From a checkpoint of a small transformer trained on Wikipedia.
Size: 10 layers, width 256, 21.4M parameters.
Architecture: LayerNorm before each block, rotary positions, no biases in attention or MLP, untied embeddings, normalized queries and keys, value embeddings, a smear gate, learned residual scales.
Training: a variant of Adam for these matrices, 386M tokens, 5896 steps.
Each number is 500 + 50 x the weight over its row's rms, rounded and kept within 0 to 999. Layers, rows and columns count from 0. Numbers have three digits each. The size before them is the row's rms in percent of the matrix's.

# layer 6 MLP down (transposed), 1024x256, rms 0.0742, rows 102-208, columns 128-191
102:439508428585489515466457532510498587434474537475520542472473504450510416518504434506492539522537422465517480585486577353446562583518482402432496494470448396497542563500524501466576506533458478
101:517496556464498480496442437499495502584475491536548521368464437483604532512399542474427516539434521432518533525437542550439517505504448533493508560513512454532459497516535554583523463542475544
096:452477497459524505511496521430440475579514423518459495553517477489683583517511423509466483561527519568417532557480456525522497480481476530478573537406422468513528642591517510500464527547532579
107:363549525531483469462570480526389388524497442447548539520519492482553468414491523472535518511429439420526456509503552525591465561484532470490582543496470569444540491387504401485522384442437460
107:464511438431414513526489441614587507577460479545479534477545517560499492452462553584497492503527561554548543453459521615411507529446526480559465466584540590543541431521510488428479511529486504
091:509472562512468455514406386494579499495513558564485468476468530533469545512462505477435492493521577612439415492521541386575501496518516510385574516415495565508474537596563487516558474502531569
100:479499580481518485492457546553530374534514461533547526510447503472630473567560418511382408489505541506492412473531503516471481509549638447495460594503428483572517489448471409501554446520494421
091:474413572517523536556410506458475555455512525525509487457423545525624470531524437471496484572524465583448437520448512468547510564521561498492504544481563496536563563584496509571478513536455496
100:572570556589519449497516467517504496430574450514574496592448417416498436540433478498488486465424459600402503533544496489456529543471511455440433460494482497489548584432507539563550463450495593
111:448446565481493457456513502485485551436542419412557471464482402490540478528659589423541435573447534504471439488496422520542448461575510560475476531497456512482511455541526439434533439480550456
097:499464493522456456514488475452442578450566543496528462516469493468480443493567435424475553513441595550515434555593478514483477379545573542465414452477589508451565511552566515482481495469506575
098:469558420536510472515506526497510519469516493554448483467474532537546482521500560589481461575515519464470412485435491519543548480458545411563429488623510417546462518397402485493526604562554557
101:406447470606533530451422470556479500587493537529497526589513465474527457468470556450529573420474536530539506542551546484451549493574516525498484495425549502540447536405418503422590525529524587
092:535396468466438540525504534495471567462512556504450465503600505497680505435534519547389500571465519495458432425511600627461509424458493515581488528487519572463444385519538517541495524376582581
103:482560505525583483415548550525460480463434500423530510527501579391348467463522510588484443560539540401473461457510487538534458452485587400564465484500407391470514542533489471530526472460523540
098:550502515456544528577534497518452489504616546446548514455529515527569501486489513540536566535438449500452457580541540551505497530466493473528549553486569440428420506532498491447520508512502429
100:528493457501550488511504447426474377521516507563489407530398460544686462546497426360499455505488465479518428444576536461517503492500463499519482498526485529511489462402439464565529551537488541
098:543567477456389456465540418544428555485463511500495528485519376525475462622514485503424507483522516563504459593470476492433618500440506638495533519578477515555455543462465511540503460454504425
100:455526451546451579494503475479500549431482490480382494489479453573544517502480520500420455452510498486502527491481550498486510572429470494405526470518493499548435502538553556533567450491489486
102:556429501473501473529560483476543486497473536508456460475535492538747481543415469502558458459473479554509474426470506444454469457478495557491445492561525487583465549441530437469530497493461545
104:499549483485417536519488489434532528462541530517523509435615484447565532609560584497475404577511555448482529482477443490568587501515509553573489510560501538496430526513457460452561417398474470
096:523480430501504537433519505487477521532470563446466581596488498537674444446499550443545513507545449429514496456547507439492529496444523461534527477568407494484428515615527561501508496548532432
090:488496471520409511371471525478611432461490467431556422498449514482459565549519572543431498568476389454491536564509442609528452501559527509441487498448539513424456509700485445446559440449484519
102:572452464518489596492497499522478555479565548481449557466609507533600502584538453493469442493530532456516450532459526483492515379554507432404455451555594464486481574407354575553505465486393511
093:569498530424524461542442499495529501500480557573551474501422474499430578509488460486484440505444539541458458484538458501526517504422523508509496532539571538418467536778558477471586448498460562
104:494512473548601541522464485508528445535381512490490575434474444537545441572526480450549441500478456516445399535461502445521460525553556468563516501545549490463450519546430463470548516494484583
102:447504493443415588596504431510531517552486446532454463601485488504424572511458463590453465473482519500481561529557589412448479512497520557572478507505537556459436471529475529501488501439509566
105:513462419447486533492550580489547483457477476618492509576567497489528465503618459546509478471543500575562507543451486492488491460459490479534511546504500529428507479607454443460586474578477436
121:438467513491540548476543427498442404481511544449406509630417607521471576551522512521383491479525543506482437465533499544521429627410489447546570489502545502547445443499456490480519538498510506
112:536479616475499456510606495397425489544436492485514478559474383493458483515575458528482512584568589453550471553510506453522423531460518530438508540461566477533490441538461424536434424438464537
097:517495533485522505498452588548453495547473508548507529514599554620519541476560425365531352444502530510408403444510474459435505445533578457525433499427496499449530482710529532460459522501547494
101:506519541545521479541499466510386522521550467418564488446505525507622463600525523437524482452516535534512522468519488417482451569578487524540493523536555532473477509415530442444464501450494413
106:444527512490454547634594480485543419509502537478618379487551423595589427444471554534436553516445489591569427528453559474542533503526535486544449516499478524478489507515518448529566550483567526
098:545481556411469486523530538531424480530483480474491488589553544541459538430542540464460580444516552486558485389528462525582442517480466497438515490481496419513549557721492416489431480460468620
099:422512529496397545555464454533526480497445613454520546481417566520377535486493576461540582451503458460531439441478545459514482495468443574511547438544484541511476456587493510432452460513470501
099:515482459503472538509529484491552474509386543472496515485507553526378467532405542492460497593538412546475554534521519406496466571494517569467543510494462521465517524733499454504482479534442470
098:551543555555455529493487442467489508454412487499519508465461463501453625497437506460572558448517515600513511468425481393492423582514483468470504540573512484487400555704506551544554526476551574
114:492485552549507594446491417532591359435547551414530545483446515430493590517493540502492393487466512518554462461525459482550489545587557485449529484591491547471516547447484564509481489504569466
094:457512566506446519483432471513475475490541527412473513538524539500376586523505466577514464509468535486478476535499550487453423569516536519527507525482570541521449473638458519429509518451518526
106:452500501491522446398515512552492476388512460520434448582507517545569542483595514449543509559490511425507433493527480402618546501440471495488560513488581531517514461523470481544481453480567478
114:504519538547473501494555449454464565518450464502587570458466525564535586506597415477489415558485506620424422522491503513470520504557568505418549506541537368502458475454451559527598500502565489
105:468511422395545541522461560480510424520445457504488598588551582560512596530495526557525511436494590484473482547448468444437566409380594458496584489541555451482457509715478398511376503492524540
099:446521520456489360556516591517488453553560492550531468512600456513477530511492496494533546577535505566528482581478535551442416487508477474519425554469543474432490476595480522527565474553552464
112:491560571532588535508529472533510397556423425507454505525465462569607481563482487515450631424409541496554508504411480601452450573493556588542496532554537604501478452522517464615542478426492516
098:522479422540487470509517549559458503459535376383506532455439545567547491434488413477524450556552459528477460560574460463517550602543534492522479406491461451486512461517511437426500545518460455
117:490497584459430452485516570512429542481530531517519471536463540572520517441580537539526486521444554456434517598485509538476516561522621492398410507505509564504553521455535548491498521477507486
094:440497546457592477489469608500480548458470552527506489472476448505629571532498502368439555469519525467567443510507441514526525393509418484499368547518498522545541496607441454483511464530427525
092:523585483492481452477481548543556458482542512470554550528492460478689562483343595486590494544478483489525516508514481469481493504509381481530569407516450541442477545506561532507427523465466499
104:454567404415483485463528527435429507553501489485403500485430498511488487531559619412484435412497491532512576489468562403500482431463401421487498528480557425481473571445545568423568560443445555
103:454531490558600455525472489550486506446475466594454434427471462544565515556564518519566454410477501536413391461513547523488486575473515360519507482419567480530506421406493535477503508457413421
095:488618528526543421531448492489438518483489457557501454601429536414702522565485457441572491479461534454470566504503462517499403504402469518502461455531465471498507552517447398500501517466525535
103:467377544449438504539526499489508541486514517479501443550525485426577508525366541482484551554526492544472553492467488574521553452523480517410539566478464519556484507539474434526497538473492452
096:504561489405411560478499397571502498369391508473513510476496527545582548473469567573476531449488438424600604531503533526527542428417463501475549540527506537579403487640473536480394541542530465
100:403571513470432439497445522529523509518468476532427491414486463538563474489480625491480589586417497453464494436509505444509624554513488414530535478512431554530483490441412500521508566537636490
096:463606477512550419451510504515545495619459546475585554520519563531520506480581506469490486547435523530503488492495521464557505502484503541539540495540484560548477480646433539482555474496558570
097:423509553557495550457518428573461460483560496443523491498473472386469480559490474539440475482525428524523393526565437439602464440535472545565475540458507497438419527681478481355450554558481520
088:560510465522507485554500532514519491498458554532490540522516483446532494468562493493446501416459461542518530508544532543478483471520480558353491582494441563497536493737516477542464442490513507
104:512597459594451508435512515490454403476601419488504564502478481544564502568589507583544589493450421496505503502391495546579560572478559495650512511543603463517407478420488537482416481507561502
100:510464423454513543536492515553418495523485509437520549531538438495455550574465479484490427523440463523534533500536426533516550570439536515603404533446581572512429562433384486410519522474502512
101:538552472547510373580666497478551439527482485557496456547447405544545481439465509525445562454454411495569539518555435515396416458493461569558437520520548497476548429622475493524521488493480417
097:564466514431553403514507453550489464449645474425466537560527586521506532488518506494442486465504579413469463516528499513486506550549544483519553439558506547443524617526485491502475442535538518
107:499464491460494485548579536543537563420566419342513474497546501490559579548490549590428518444452450524547404477506540434638500560458386570478443534488485551463458431518424443546572543553455495
096:627582540497521546499472544535488526458489514611560499459468433549551554492554519551497558441470552523553488450501476450466507428508516557539545484500376410572487486587518529559527445465623446
109:484444535512532510546471519528546492514545571467562493509504399510487498530525490551543435480547522544611365581507470479499500446465543503447526392454634510561397425460450482469569498520443518
090:493621456546472511507524515484492470471457536469551491483538464512465509424482514590512485449515518487540449525440521483524470510470547449494476493517468533511438514778530451491514534438539517
102:478511506561512399495581595491436470489421471469466544499528412536562477449405583527506553467502486487516580584574464529497492536477532409429525533500510565486392494643588467475490464510531493
106:547436526460467533486547557559489530448412510548512551452501552398560529613400594529516480609509479484440538530457521523524428464514486443429471538566492445449522554450566446466383491415496562
093:504528497585566480473572431626528554567494456436534495462496450490617603563557503548586535438466526591496488506582468473512513532484413453563505502544557480567510433521548491487460562542447476
095:564498486477530561468502428518527409449500539530484495421389402529642514673514492547529558497469505478513372498503560511467397572500443475467529508506517553452454525485455574430512518490490526
095:608476511491469527437526430491409484482532524548515393545446466497467424511412523567534537497508525494429484411455544498492578527523553502519498470688572483499445404587458539442500457465525553
105:470525426514521455396547446468486434536521520526542588478471467530373502479570420403556460505460472475433533574477519504522475475466486514561496525590534495543450500666473468562460524455541479
098:429582451478517497483548506416484516501543413471537581628512507519532502559612514394554461495536524485497567517469553521489484581553510460519476487522591512507511454604542474464529495485512475
104:495519392540494447493565532535557675511533516501540502490504489563619509477508450493465430529505549455463422504503537440470536451472551462435581409614501562469461383631443464503514532622520557
095:541487480427489438521502483527495500548497443521513446500545534531498483377546589503553446499521532437547515455439453448497480502518474528604510545451514433445504525452356553418481498552463433
090:457496538528472466554443553468528478489509487477533475530550473531533591530533520430556457507495527519581438509531519487505550446420533579565403451464508490413452547739518529523526481447634457
104:441446575513549481367552586509424453501485497418489460525462535432509478502427492518528416489472488521488434446541396596527505469503444515562516501447527463386494396389511585519559525480432530
102:484497396420538522535518553551453561499530546481513530474511598469557440434420422485474457521513512456554551597488553498511448598530486583490489602521464503448516533499534557472519467473498559
103:521511563449541514501474616521598416512559470555493566517516554593514551458563510535504540452536427536562536611535532459596458562493412524506493523477506492552548428488390513636459530474473440
099:464503474594379509441485463518497410501485490505513511461500594444669599607528556472541508508537538519465387534514483542461528533608532520454473493565541556521511467531517575498505523510495490
107:537561527562547513508484526533423454541598426414511533485483450506555435483498583539491594429444493555496553451451455457448477566537420548520515554490532514449460478511490490513521445489414477
104:388509562506494528532549503561553411469481499537561522577457471504522457439456532463524559457492464466580458488514494527477455509530558493564421586472537566542460447457453550516518473600511477
096:503449548505454551482528528577421534563554532556505502567498468512613605380553464465545406533467488517431437561478522457493610479457555490476518535557536409555564538511532491449524521434369526
104:442520596535457494526507461445485492510476588452511541504471492560410551427522537496600450405378545542490508502492542529527467531526551569432463513443448473587415508618537462487563528476471507
109:449507480506486572509514515517534430529428469585464511507565433500450462556536511534503503498459596535487486485414530519581563487521469478520389515443500540525512451567429368492500509490466513
100:517575511522580385407496438564399508532520455475486442492499475529558482549473531492538623460424476545481448538445549512491539538472573568453468472482540519517551543519549525477513475453567404
103:493493568471588580501466416607428472502498482442488485524483427481622474492507483494549515570530560481410469516464536494496514540468476517518530522504503536473506439536441492497459501471450479
099:452529463463470393444506559506476433559496513422568550474495651529579506578582442458499486494569459471448486448570516504434518423487548453465479481526481555428455468562572511518571523446493501
096:579490525479544457482493466489598446562450480365424505454413509518659442495500528464540410554546512427499508476455473435533521545474499472494538489463451470472463427550480479504511587576447564
108:445482520543587578457567550412469537513502562614465470524499495532562488471480514547485486586555428579469311493555465504532546536476476436563497419462490496486525486506509534450414562535486545
101:416577501474480610501535555446418532564421481576430569554483541544498520479481447436406488553444437546565434480526477564537518526503527582473396522517621455490507553634497506530522465542425544
101:507579527450515481559602593575510512402534566491515460464517458504595499545381519589489587545563468580482533517525474510460479469546445542452519535452391499508568507470529460546531438536398526
112:464485511489440493450467530527433543422521522521547618544549543427455427388541616503570502477510540435446443546547485525582490591477450464533487516441532430519461447487626434456370459536443554
109:462541522478460519476549502507545482344553521522581466449565488490498461505477534424468532523499547516494579473513483480479581453475435464480449524490483546535523514528449442467483480437422534
094:495515587527507464515406467525462499536479496562529471425538513459495502483502500507546499513514560490408547548462461511542551483488444506496538409484475477575530367442488471388556491471518507
103:474473510450546554482481573495536571459538524416480430473508459446580628538486538509538474541519431455408514472502459508486516484557593416529464483461531430487485604539539488357467542535473536
100:532464507504349456499591501598524363457466500502438550481501537473634556427523546549533543437496471487492543585425455462398515487522505535517519466502524499472552469406514525465574570467496514
097:474411439533511518501440469565479586511536548512430568534475448555559497434438470558449466453542438615487538566435515419496546514441582512548448521390544477556470502486528481460510549527533554
088:437505502495519504566436429587622586536547538423459416475460568451623493496448506494490485467443463509487498542575486431479456552545431526526524486516481479510493534633518468424466560443547520
088:534382510531462454420508486530511509524472404427497457489554533538621514483492452419609577447526536490489528480482567535512360451601540554486497523573529512503486529497460436480494507386530522
107:554510525603503529431484450551502470533530549480510409500578555551535483538516521503506500479475570507355528505465441582460503523434557492461472314508462509539619471440474586418464526431557613
102:478573533518385615446398499450590509503527557492514513600488456554483580480509487498518335517482495509482477448465509520485378448530508496390511541479556531533418516542390521526454559442589454
104:591435458552483519520462501586465482449528474549571516417394434418630560480502467537556483404594510486468498449543477432453519463425463453496505547521514513509544421502518531561504541465494513
093:518614432483484514535623466587415465574468488494454477440517484513599510460524516419445538544494520439479577562495505559403483524415422570473569549513528557530451560574430436531511466506459499
092:512371573443467450441508497491507441478478448512555493424592482571567537602483542429446469486517540481528485477570428500516534458447588473416485399457542523427501503483485493499479477441537546
107:525576490481556563562441467556455584479446471514537434437574555493565525505435527523520536516412447472468475482519533615553472483494518505526522437515564546537532470432572505478383482503491485
104:568520503531561499503516506527555462465615442544436526492533559516645484450467442430523515544457463478398475439511495591452483545530475535450470482506528558376522462548560431511597502531466543
104:463612549489453465535435462484470485467495502467480495497494601514493518531505496548490447456523525415494427507468518533523532595467522465488432517533451567535469608412503467478458524394488602
# layer 6 MLP up, 1024x256, rms 0.0824, rows 103-209, columns 128-191
104:527503448473524436426544445554432500382454559504552488510534449599508517492475487469484533483468496473575470520510559614481483514483555483462449630529466539536535454532643501574555425533481453
084:584472494462501496503587515524443499434449507518485535591521509486540503511426446525444515427537475552427600441476440513456406502484508445470582507507472459507555560480580483492553572510501564
109:503485544470507494439537486513551433509456486507524534527507423484475468481519469471498516476591530602580508570544520478524520536488539458423517556552444541485536458487487441394472605432445468
108:490469577459531407493509529462579470569495591534416501539432504594427498453459517508381448467487503410491555398452444462501433480480572575573525506478510507498587464470499578531467563446495477
092:510476458533468457562531463458498511479526484554459443553485529415457465523520480501500515519501390593585616423456642469466507511479469555482485498512451470527544530501493472508503509475466448
101:508461572503550579539517524475544528545465478508476546632590643507490504480601557454405595474418539470474490437559465486485466432541538551557496559460463488554560488510512510551485423463406415
091:477439609438439561544467488474470547422514577517459449478570475435489357552496421477491559512498523485439487486396455537434419505548511532501527509457548504448479459518595518538501375547484482
099:604412446365474435530506574465527492512542556579499537549537618545433528467528522445527444461491585596503507455532485456501590539574545512494557580386498379448471566493536541453521553545501589
114:430475585449507460494428553506389571499511491531530489533489443412459500536529459488513477475565442457472523466545507581514435493580498396560451612468444458461435491512544466377513536635427443
098:438463451498534538421512496589562568583523507472542545558424578493448523535390540440408438516616499495535536497510511455606433449506538590584491526534414499508510421497572573507576447448479479
096:480513466576591499506437553577480503450461534537457448377649492485464475416528555478424505468461538500456469454479526480454531474594452506562571559581444454461439524500505503430443495446505516
095:485508538529603589474499519519476440444534562513480462580531521574520363487557509449463544448560524519536475422441534525466470456470504546544543487519495433548410434464479499464510478504431451
095:574506508484442596484523499510552551510430564574573539637441464529492460477459525525398481457504531453563541430485644613598549472585543499550546623513454465452514474453536567447524455471478512
104:419530491540520522524458506444489530426561436527520512454492484475489509504474503447444471532588480529481459453597566440512516505454519429500539573537407470478446506459489483448531564588449495
094:450457432497496504557456525447452492424539524507542495480554548615449469429444449442580486586503564520491507504571481507469500381538576456550450507480490472481435491465522513474494463479499527
093:456441514494519429508475600468563460508585510499487476481535629489511474498430516407537529389584503434564479421546452537523588490571447446559503537547406466470449445458475610460562543510490507
099:501502521428601410450464515433451537469494505514460582552582465556451434552567549477397412528509560530490495443528450468464460370372553578393577603554538512535498485475440577519547526503536599
107:467482520476547457458518549472563500460478473605630621518517512534391416551384516434488453474535440474426552474581444511484504453520533493467556519507439610537471452470571600472459543540385548
104:453500463394579467501454475538512502453507559555569452433612457463461524469462559503523509540476499529631552519524517432488478502563564621517503510486543516493489482516522592510498441539486533
100:544532590521484466551389500401457510463561435502614453502498442469479484568536439405472465585476484637485465433455461454547471472557544545540450533481586520544467424462568474582487494385504493
095:458537429451537470509467470597529522465499544568489470528536423566507462440531433476535487543483469538467483536540539549528485480487554512430537509431467589564571526557531450523530452571496433
096:562507489458506466521530513464422588439550522573466588473512411526370427586472491498506424512612523495477613489508487516526431439436493513554478510443431440483462544521561621524504508405355464
100:456510545491575455432578542591522508447441481559531456556527467555550504506524526414490402449545498473470462538424495451554503501456589487496546534537556460504609496472467499486444475413436542
087:519470557566497553449549468465544533485439460501503464444522516480514497510514467523498509417503430585483541504516521481546413389459554510486588507483457518483529425558512504550493387518471479
102:457449436505481517509505538505423478471417475483486463553522532467454462531552516523510545376532503594458535448529431447552623567614471432580545537506517430428593555542478536465489486491516526
099:419505540521462430478508513527551464571415445414474503557453463455485468449537463477510569470460459389509513438545450520517496513532485532519522500511499517511504474505461588532557544471478493
108:561481421462536549591443526489473591448560533547580421510456613570470528472432506528481408485497538489436482422469579523528469456474506571499496550480558481412530492486487539439557498533503442
131:515436479550519405492472572485544488555523565491553508493549499500378474493504554476477482536526431489572518470521502545484438492597520482540608501460520614442502537476493503489396506577423496
116:535461464517476396570581517407448501348525481493517457513489387506430441546485549476512573468584477489610597496435595510524408501499452549500571532534453421538499511503503460556518544473397501
094:525492471465455522491518474497531415482519525426491527495482477473491463512481563554419635536520469483554633484537542468552556494538438525438516564463484465512423525474475508583471534528408491
100:433481613492536527536469549510517546556524520443432545502528585509521434435507531434499490414466537562537592436471508406510491512523502522442506533518397432521613501472512536526473444510530485
105:574442512499483473483577547462533495504379546509476449546497455524500440500534549512454504500478471520547489504551492510570472447606628466513403581528472415510511488502463466509335587409483598
104:545461506432425562533483599553521539457541545485478478513569521572497541469461587518527513508516556514561477515495548506572491478563550484480443563432421549525417393525480576552572419488538524
098:478451365482492548479466496583503545515474505539471466540564447494356431447477529370462548596519488555607557524470484506472495425541487496486497536504481557513537449543583504477449534498529448
095:444465568495519511508471547524553586486616508549461535588550521537440548405513581468487483429500537433485529495403524511503563458552593582527522478483456548543560492492478520472472480485505514
100:476505532502416560434442463506532512612446521452575500463470441483398536399389453434504528509512403464478567441503490447522472438420475499598503528434501475460521483520540523546488423473496512
111:484439445429493570596546527542543530463488520518520459529470474495421521537462475461517564421460505559490535443554490524429496433540431488441495515530545523514485504396470528430560433529521500
096:546482607493421519560437471593554557582585578506556434404560514499357511501454515491490432429479471505471544501517520446379457560491611569596531656463455475526491515541564545451461563454489480
109:528504537487557436505442504429570495477477503477472535522526563564500559410444481561461508439564474376532514397433512505493521512476463559514596624483469391425472496457502618468373564508498463
108:411445584532618460444456532559511557525451497565529561472548481580548437428509539424562385507597435442462498478564440564434449479469594430552533490406438474423582489486482532609465411496473511
099:481409436437476624524496535560503501507516520554522561548601451495441517565540503406542509477527497623483506432552500453551489431453648438555553512503444503443476507525511483491500487555506527
098:547446509517567369437524553478491448525544454523451483565560504561468439449474510488455547488531442539481470493469544505484520497459471568530441493495529560573561513506551450563460425491501497
111:487488561490444467407516508496526503462529533489521551478448485518471451509436451522412464421541573447582571415500447446514432401528480496559409525587532553478510418493489484535519528563493515
097:482515476452577439459442530531500607446495461500591458466516432520488492476561375539471470481639473530497498472534434490499476552439558483509561621441400475491491558414538496419520434508451517
127:475490482532528590479580542576496556469583508448541404528499561478464495452469483505514544599556355531592497508536445429494474411517438451426428582522535507512534486485550597588488468466468455
092:597521455492542514454588495567495557392491578608520414542530491520492482544465591432409495470462490545502471556524526533577487532534480584494524603549434598419571517537519429576521564520475440
088:417505397482446505601508505572443495400463490411424440557427552452495511503391567475539460544599492583533525485460483523439415451502485476412442507412391492606502520442567519601534520453502508
105:509476464448527455562414536454504481565541461470473481565422573454479428432512436452423415507513490488525555420582438480534509547412477467540547579441486475430539426488587482428453478527514500
101:479409536530594588389492540523449536404442598523466458395506463542459523501580471582475508498514441508528446473454439484513461551601446430538471483450516457593605453480510530560464489475381547
101:539469456424519494554449528521504529552464544435471418393528477540468488477513515541453470448445415557473473492560475427573525472593522548502506493523496491488456529591526517575476507467494509
103:472452522450527459509474470465429475518517565481529487523552530437503578411425532481528508566480376481516570484510464526458517401529558471452549532468521466501518447443520622419477498452440517
095:462509448458462469442538497478578557504513501466558518484563482447477436406518454506473497514483448524579552524393443539602581481424489552443462553518516498556459455512435543564520565406446422
096:445464495546481510442482587568502543434451460441449535531523473561483459456525614436464586533513531495468487383520519457500531506536553504513603496587500454593488412445488441551525550537556538
095:449497429569538398447523527458488559401468533500519484466555499527490432549507493464478418509450455547483516488527470446483522440531503558420433503503541524557528437495550540508483490627506390
093:426488466502564449546531504526453553450421436516415452447527477499467491585496535466468555533506484542460438532539545484520382477636475534543564510521505468443492598527539450499529450446475513
089:525427580471459453524475526500408471419484511411458366510502627481500470420536448576533520446564475506483475473458503506542510412612495483491651497473485447512488519520643525572480501424521586
101:578530595513499516532528508513430443534500482527607595583501527398457470493467411519531641397445522446545454491482547389550490556483543507585460512457500599536463514504555429518568441447379448
101:555497420459630565507492553498500507584481462570439472465608568488498461403491549551467480441526472550562491474587481475433515510449433521515462564359509446459494472402535536501392488493447492
100:444467464417480493457558503580459534493419530492561434450535473478450480437453518510434574510605462488542561481492414506454358488479559491537485480548409511475471578521537525548491521428404459
101:457454526503504497470415502461521470455564423502520499444541489495463432513381482430482473540542492456470493515533494535473447554569541584515544533552540497515469477409601559493524502561459435
110:493539494486529372577456510411555523589475517553433483513498531487475450476494517538462467424560428515483532502576485475485531574543552460478467529486448469409505527609524509501429394530456420
097:538383507410445530436489471521508526488508523511522484588505543476451440496499539500538448505480413486451588491498484503466531498601516544610523515440505433475577512534499430495414539420508555
116:525384464494544538524504637462526455487529547592482501542538538503438466529459502424527440497454515514505484488523449507563504489503586448454505521512462485511480460465464533542524424492481502
098:516509529494494547559484568426499620467539498480479499590513469566415471479485431492524512416522505414559465472500515542538571492499539462535437490469383501539420437517584524435425459432459500
098:504445511537453521459547651479456540516467546481521463498497495534511447482532487538458472515526476494426567511470539528505424512486570495499538498453447604499498458484457492502523520493510516
109:589481515542436434435479528561524576473431520592514480566519419545504479464584486493419547419518477607440527491513590465546452520470470580422551470552479465593541461502549500551536551485503470
094:571497560608451548455569499501504506532569518434488546442582526588530519472474514446478438392546490455566470485518483505511579531445472463539434505523517398496540425558485503487539484526419490
109:553467495498561541477542539484560567450478540457496466512502485568470406523500502404509538522518498448485482432521558430564491496505519564452571529436474423459450600534479556454546581469456511
090:557437513526560458546504510461562562410580456508536520453473503522485475520473485504526531429617465440499519440521410466510502482434583545489576570507450540392430476441409543510456517580515505
098:426510496525451459425463519549487464467535488487649498490515414517475401402544481408538457475582463516515467419514425540554438421513465604613484497469455495584556463520505487556478429458545549
101:498502482444466443515538556532552572553519558480547575560515556520520516520477557419480466513509467530577530474487449529506396498564469464548477556488497505458508460452555508572406464506464503
104:581494509571537447553514550462448602579536516496538496498439521541478506450474481470517386460534513577569535494499483392450461397460503488430456509513451479488519465435490552528500563531477479
093:486512452571529559441630477539492506465449551592498505511496481544520432486452482519482556414501408505559477446449498460517501393548512558580569477425443613485518407550512531488375564499431453
087:547497527447571423525488507450447547586549598570511538548499535475469422425489577571417543491465420382546582478466507432562582503476469503484443566510504513535538497551478480564489515545459497
104:512389604439557493566455483469552514553450532465461445515417507558403470564404579439471534391500514509553577443522469445537442506603445482508510540414492583568516464512525562476555510406553547
100:490420547526493493527528560543463483498400460497642600477483513436499493581456447491515526440479480530585454485487363497470469496465462538497581497443495561586474406447532477518543576493414569
101:507413413504444460551491422504526467520423550468496454445471478507473531423513461518471538471607511391448553525530540548467511541457486506497506557527452490362543530482539439497450559425510412
095:588522442601430489426383456536480553455477527471418464489502538493498420566553568437393494533497450472505516484545443444475559477561565458442488510509533560547473474549554581480501492503455398
112:497464571476598468453359580438514502482516415513625549504436520499458484534499442464490531502482439521477534456503438457423461511499441527494541547465486510546511550523475412529447470557453492
103:502489490560566510501539593448582459429484561588522496500430497451494507488526406499509396449519431464599533452487478419517509561519585539409511589451460426525573508448491512540412528473463486
093:494477584492448507511563504478476624418514575560506436524488556542432425562468443500502560502545528416524536440442430550571477603490510554553434543519507451506527495476456471530477535483544530
101:463512457468515564378554515531476533408550502553520533504698520548445492511494459493515463474527485554511540511477496519438463490541485490485576501484433542400510418503525522606440459490471447
123:502412490550539498508499520508541546490456467546452476486559458483379418507491529483522531407488535474551502431500490541556533519526600441479451514488480382562545445469526417418599437464406493
094:423348491537478504606489550433490470473484534553507541581513624488481499503535460511602501552492420440535512429409448602525507484537546455535525502488450415511586464508533557481467585576533534
107:470558550402585472469563492578513485453456524544496507491409408554469518411514490530473508425540454463497494542538484522430473447428452461430505574414481541417461505484478506405353542479432515
098:531469548344372615497420553485539510452554542521552483525629456466425472419413619556487474571481508515485546513432512434479483534473411434488574460541403504624558439513528576502504445527524605
096:449538523417505478555485487468525520558429476555562409482523646540488503453526383461435583514519504494535572505496466441460414436479415425475420573460468459533498382543482439365457511526473530
107:507445473537445474476603500511524452552502575487467486518475525570519550464478517434463442483540439424477489471393523482460530578568562552530464536444438426488514564499435496431486437521507552
100:554446581564502528547344526492517558501542472447558416425493564434472539481466438380554466462508550495590525468538475537454453500591465585518521494393491487532494510494497452555505546386462517
101:625501589469453514392462618506565485579480476514515527441493539467520465542520554414492454436495458472470536536539426533470454539523516557606531536447457529484513552510470515514529450562454522
113:464442555516500421461416492549532530483574518476566474554483545416418368518498392499550516469478497495525439465416478556547477506556540435511439527458469559623480452503505576514492528507513521
107:529472407477570433504524527459488511466465413525448535543548469524443428458502549511504594526580433528536531519429577549401525457507530458458440516463501407515562479491500446545516527487423433
091:546450532461520501544490568417448463491500443498463553452396528474417478454440543511492560586487530573548539540565451530554497496524565535428436520531501482528457508500482507444503449454490510
101:524498494546542446534453622460427447525429517382559486466564493479487432508527496447512421418561481472606502511521453533477448545517562527507498496497442494467414412512548444460575543480423476
104:451430512527430472478514581614604501491442448567478548420515567488503546508467597499517514498500355498492515503431432445438495422543494626580554523500481458478526479490469622519530531498515462
093:474457409555522593595438604512505527459474533438465381594535526496497463405381359473485500532609540486516601488475492525505569481534485402641522513515502530571486536459599533494553524517491558
084:477437483521524520535532527535504551485521526457580447534596490490507455489460448481553436443558511629482450474459498456501435506567503510523499454467492545532496581497454514499532591499489460
089:504491435460557511550519529422449598509550522419519411617467567528494414395481475516475498411501431550551547509455467506495454524546470486413446530513495500528415506416554541523468537471435510
107:507456472523516474546525506436514494476590478477490431510598556476490478464455608443478524401564559456492578486581515508505477471520466521481575523532495541523524534472510512409456582456518523
103:471387582457516572522535487468610545481434473459600591449507490417483476570423520504535485541486537440501528474479532481500405552515469569451553558373504534512597520453442552621496526503538486
102:495434479522504495479523454587507523471462512430569488486532478452476511421488443521598404484625486406442511500515499513568481446447488433542581587557491544530575427432535484471549550414452589
095:581510526442524483521407574552459632515530535534455504405580549530479458476538505493499458554476463420556467536510473457488523538515390524439552507507535471471531560470477479515458507465503446
089:465486460556479518642461526504504604471427547473610520427454466484498468457423510497478496568495505554463527492392482544496496378495446519472467483517508523478523412521421555562471485508506466
106:529459487478477464537428499443522597454557465553573529449465495505474518530400466487447471477583448425495452443491524526603389445490498483447589488499522493481523438550522552442448502518392545
103:593474466540547563448523491443587492441523566485487504491614514521519364483512561397485456579538462531479511427567498573583431508560446560453497498429514469481507565557507461543560445517492473
106:608511631439566503541557468425492601499481559481445487541529448512458516555514475511507414400533565479585480484501395562458461595502571476478557574497472499473603543461548404443485514538431513
104:438516574444522457435554514464502495404539574459526547483564492580474433462460456419430538421506411385544519503487526436431506399555487487504524528432493594506445535487506532487461474535505542